Weights of a small transformer language model: RMSNorm before each block, 2091 steps.
Each number is 500 + 50 x the weight over the matrix's rms, rounded and kept within 0 to 999. Layers, rows and columns count from 0. Numbers have three digits each.

# layer 6 attention key, 512x256, rms 0.165, rows 359-380, columns 64-127
559573556464509454454561492505400542569456498531584507537541451473587555496488508493560452491464594443521441311555409475509459525502600467516442491562491505429430527584449492530500462419538558
492547429480394485534444467515542426439531399462505536592460595480490492547457538576542454501478511440511486530423469507574576501608530462371540471551451476478527543498506402478491572465390474
523551546502430421471504494545518488483428444559538526555480447484511553410414602503543513481553493482562464466570581501515446493524496433439424513645508555503523486428539477503457510495390524
523499533401422466419500425601533424506532462514458449502542520488467447577454552515460510557532372424487532522471564511491495534537523488522494464500565492550468479537494554585540505470466545
467498485436521569429527545532462586458489493410544452514479533547503452461512508433582479422473544442483514485492461502480614530441428566553456482562486496474421506399518573488535394495458485
498476516454514438511499581529524466460485447523513495553441460489470495521497531600518487393475485436530538522521476449449454480451498469518487524518518544475543650496502513489461469475495484
480511523572509448503520619532524567512527496503559473460487525482489479542431530589527548487486514459495524515525496468416478581526476563390502570579572520504483412544453553429502454448487437
431521426464533455465540472535502537542532533535505493524488479506507429514477542479506498555634478531483492441459429529499517486463551491585516509554474435515418525480514521493547541465505554
485507516490535520594482469485505517571553476396473495483494474523574574484566429505536547476422563491500528580530555552450437526473547523432591451502565461558587465559386557514580477512560471
580484619495613481462418468502501437530470477551502480416471477573436430460433455477548578530610470479456441529497503452512640503556423556494510480468593554495583606402472405555560489487511525
602506516408455396453497501544475516501465532512532425533402492421490510457564551528496488514524408499489607528488490495521548510397490536509513620580530547531475636563559478434537519466481530
443510487515593505554510461466553462496532574515537602477541501438517485561533475525482523527487482522560601496527414516414561539481471464506545466529500587460465543451595479505473480573582524
545482531481435491522393446502519519524476574439544464490445461468488534523536542501527549550506466478495440527493552414472495447457535515570415555519530521611510569520582454451495434487456558
455504502458446513496534450576438446481520475469557508541574520523494487502484481510568478362525567443578538467477468495598353515527468474465456500382527492405543537506619549475510440538519567
536641444458493554531538493547558503526573514509477522443532491439483502603437509531406450506522529498422505552536424490497446548474480529537460555505528560501466426537525579509556508425534532
505479486442442473515549455524479456469509490511539538389498551489418542457537468495546392480546575509559501534508546515504447537462613422466502522445460504546397504482455460521524533408534465
470561398518591467446456536403551480497552532530539485549471494431460488589557471421532602564466478567447522538399502543541539442618496482499523512560437487500514412550480483510483554456522431
480521433433446584455421444508541526554524508511437555505371575461510473510520520444418538592594474485562538498533391498479535561467386415557421519519460446488527467476473543594529484482430505
473503535510695483517525477593526494549466458538334519609550554471565530548466523500561512482471568513507448533548492569484509477524521480624492522505522406494486523464550496495477533463488454
490644487438469491545556452489499576443451493417507505490564474515483520456498558489547570455512458544470541472524531544539553481459428567436499405597584474475571546530458471500466575442640420
509534555548539562534471536499480579465550571507547491376425560562568443462479500493538455542513441515581451357481474497462524462507545615484532450529546405453510438525500521588443484427499477
466498429511558586455438438588579474335541484547540541577500649470449401452435429500478499463452450520504432498540427498510544491559457451506481559475505543512416452543406421560397519523489540
# layer 6 attention query, 512x256, rms 0.16, rows 360-380, columns 64-127
494513492473515512454585506453553482454503535581385492472470558537591467506495491506509500570457536543474473464439492463498494475490485484532433538499453506574561512475472503502548504490496530
492531515563632504370498492417497563453401507460542549558527501536538466534477474483455496565466482525549521435523540494511575491586511496496543459484474521424545497522461510512490544510499537
477509520565439474453529475513494529490367511561473542426560505503476526572415442396442517514497511582555552518494534530527541516553472502433410531481515543489460491448523554493486518519388450
471530588399520465569530462482554415481452400518522504493482496541506535554586441492456452522517411554531536482441411560524462539429516539581440469451648472610516510489504516489515526434495515
498523440484516586477482537495500535427535419442450512573524523532601480463538520432507450526448499477456533432512562516472453479522616525471563537519452505358529425461481499491512527533541440
435438477468452497584580379502428456549541596438531529389362501497523461521464407396598491470433527460450582541522419529503516564440522494464457467529511597495470548482476567428440534481523544
466483469535461515382568525521549449454465502479532481420482528511524501502523450469509453548476467602504466536459516527447524457558461437551494528473477453542502506476530551500459470515410453
484586513524515523494438457563493517397552448507491461511519537450539547498515463543465555584483469546444476447571465534514446479472468523493465473537521452551447484475510506473551514452457419
484540460464431489458519585482512473486494533439456544541537490501364532490533492535590520470376435436582510573455559509571507415494417533443468563594512539514535461463450530470515506467509573
499496497471474431482423415498449451504558550566480523498566553428561525494571460468488553559552551489387481571531532440423405437489563489522528559507523591536473424603370533526477538526465479
390478561458394521411551610469523437507586487471449522540406404460562551518519543526475448562539494510477473430506434528475410469565530527565487522469510465472502499521401498515493482594434481
530493443458454397464522545492483517410495595470463472406459509417439592514502453533457567416529567484535620561498446501485449509447436503422519568594517510539471478398511514529505518539570440
500592492559542499498546526510532477503576507500451523468498558513523420545630502541442518513469476489601515542584638467503494521507472570548557504529456429579471497550432491556453469488539434
387473529546525509400516360512472574436415525545496626555540549509540539527561436439619495465482448459564533398533435460410517565498571499525463405504560478473459512420493516574417520405435496
561574466594510530403514508510491452480511551470471444545533469515502463560581473533598519439577543562475519487489494459476513491534571501395441483496492398435495562484539445452479477469501519
489488481614421480466527473450531491467502533538544605542565609523450494462423487535452482543405578469375483446606441480492462516493421448585454539509497519467470529498497416433518527540506486
460420460480611555450456451516491523457373432526552494518505532448558533503463511390512478534427438490511394433511524476474478516579499474541516611455544498433510513481536530530504587510545503
434524443565484597500515488538555388447524519517514555532448514444523441398477521523503526577581488568468507498504587554387506413584541499557458420446525454551498487519516502535446565445467469
510475507458413431481443466400487393396514531506501501567551464398473529592498447477509468527585546527492579471475512507435559478510427541548495547536512521429480522525537595513464493469592461
420461445495472465468470548541479519517462570507549515520547520493516486515432399525576449466500444520632469466488486569432418522546581512551425474457459527413577486524538464486519470542521432
440484521470439504442379401572510464437437498569510416539526492500494593516418545525445484494556535489487514488553448482455506446520472533462474618461504534557502496432419529443536578500645468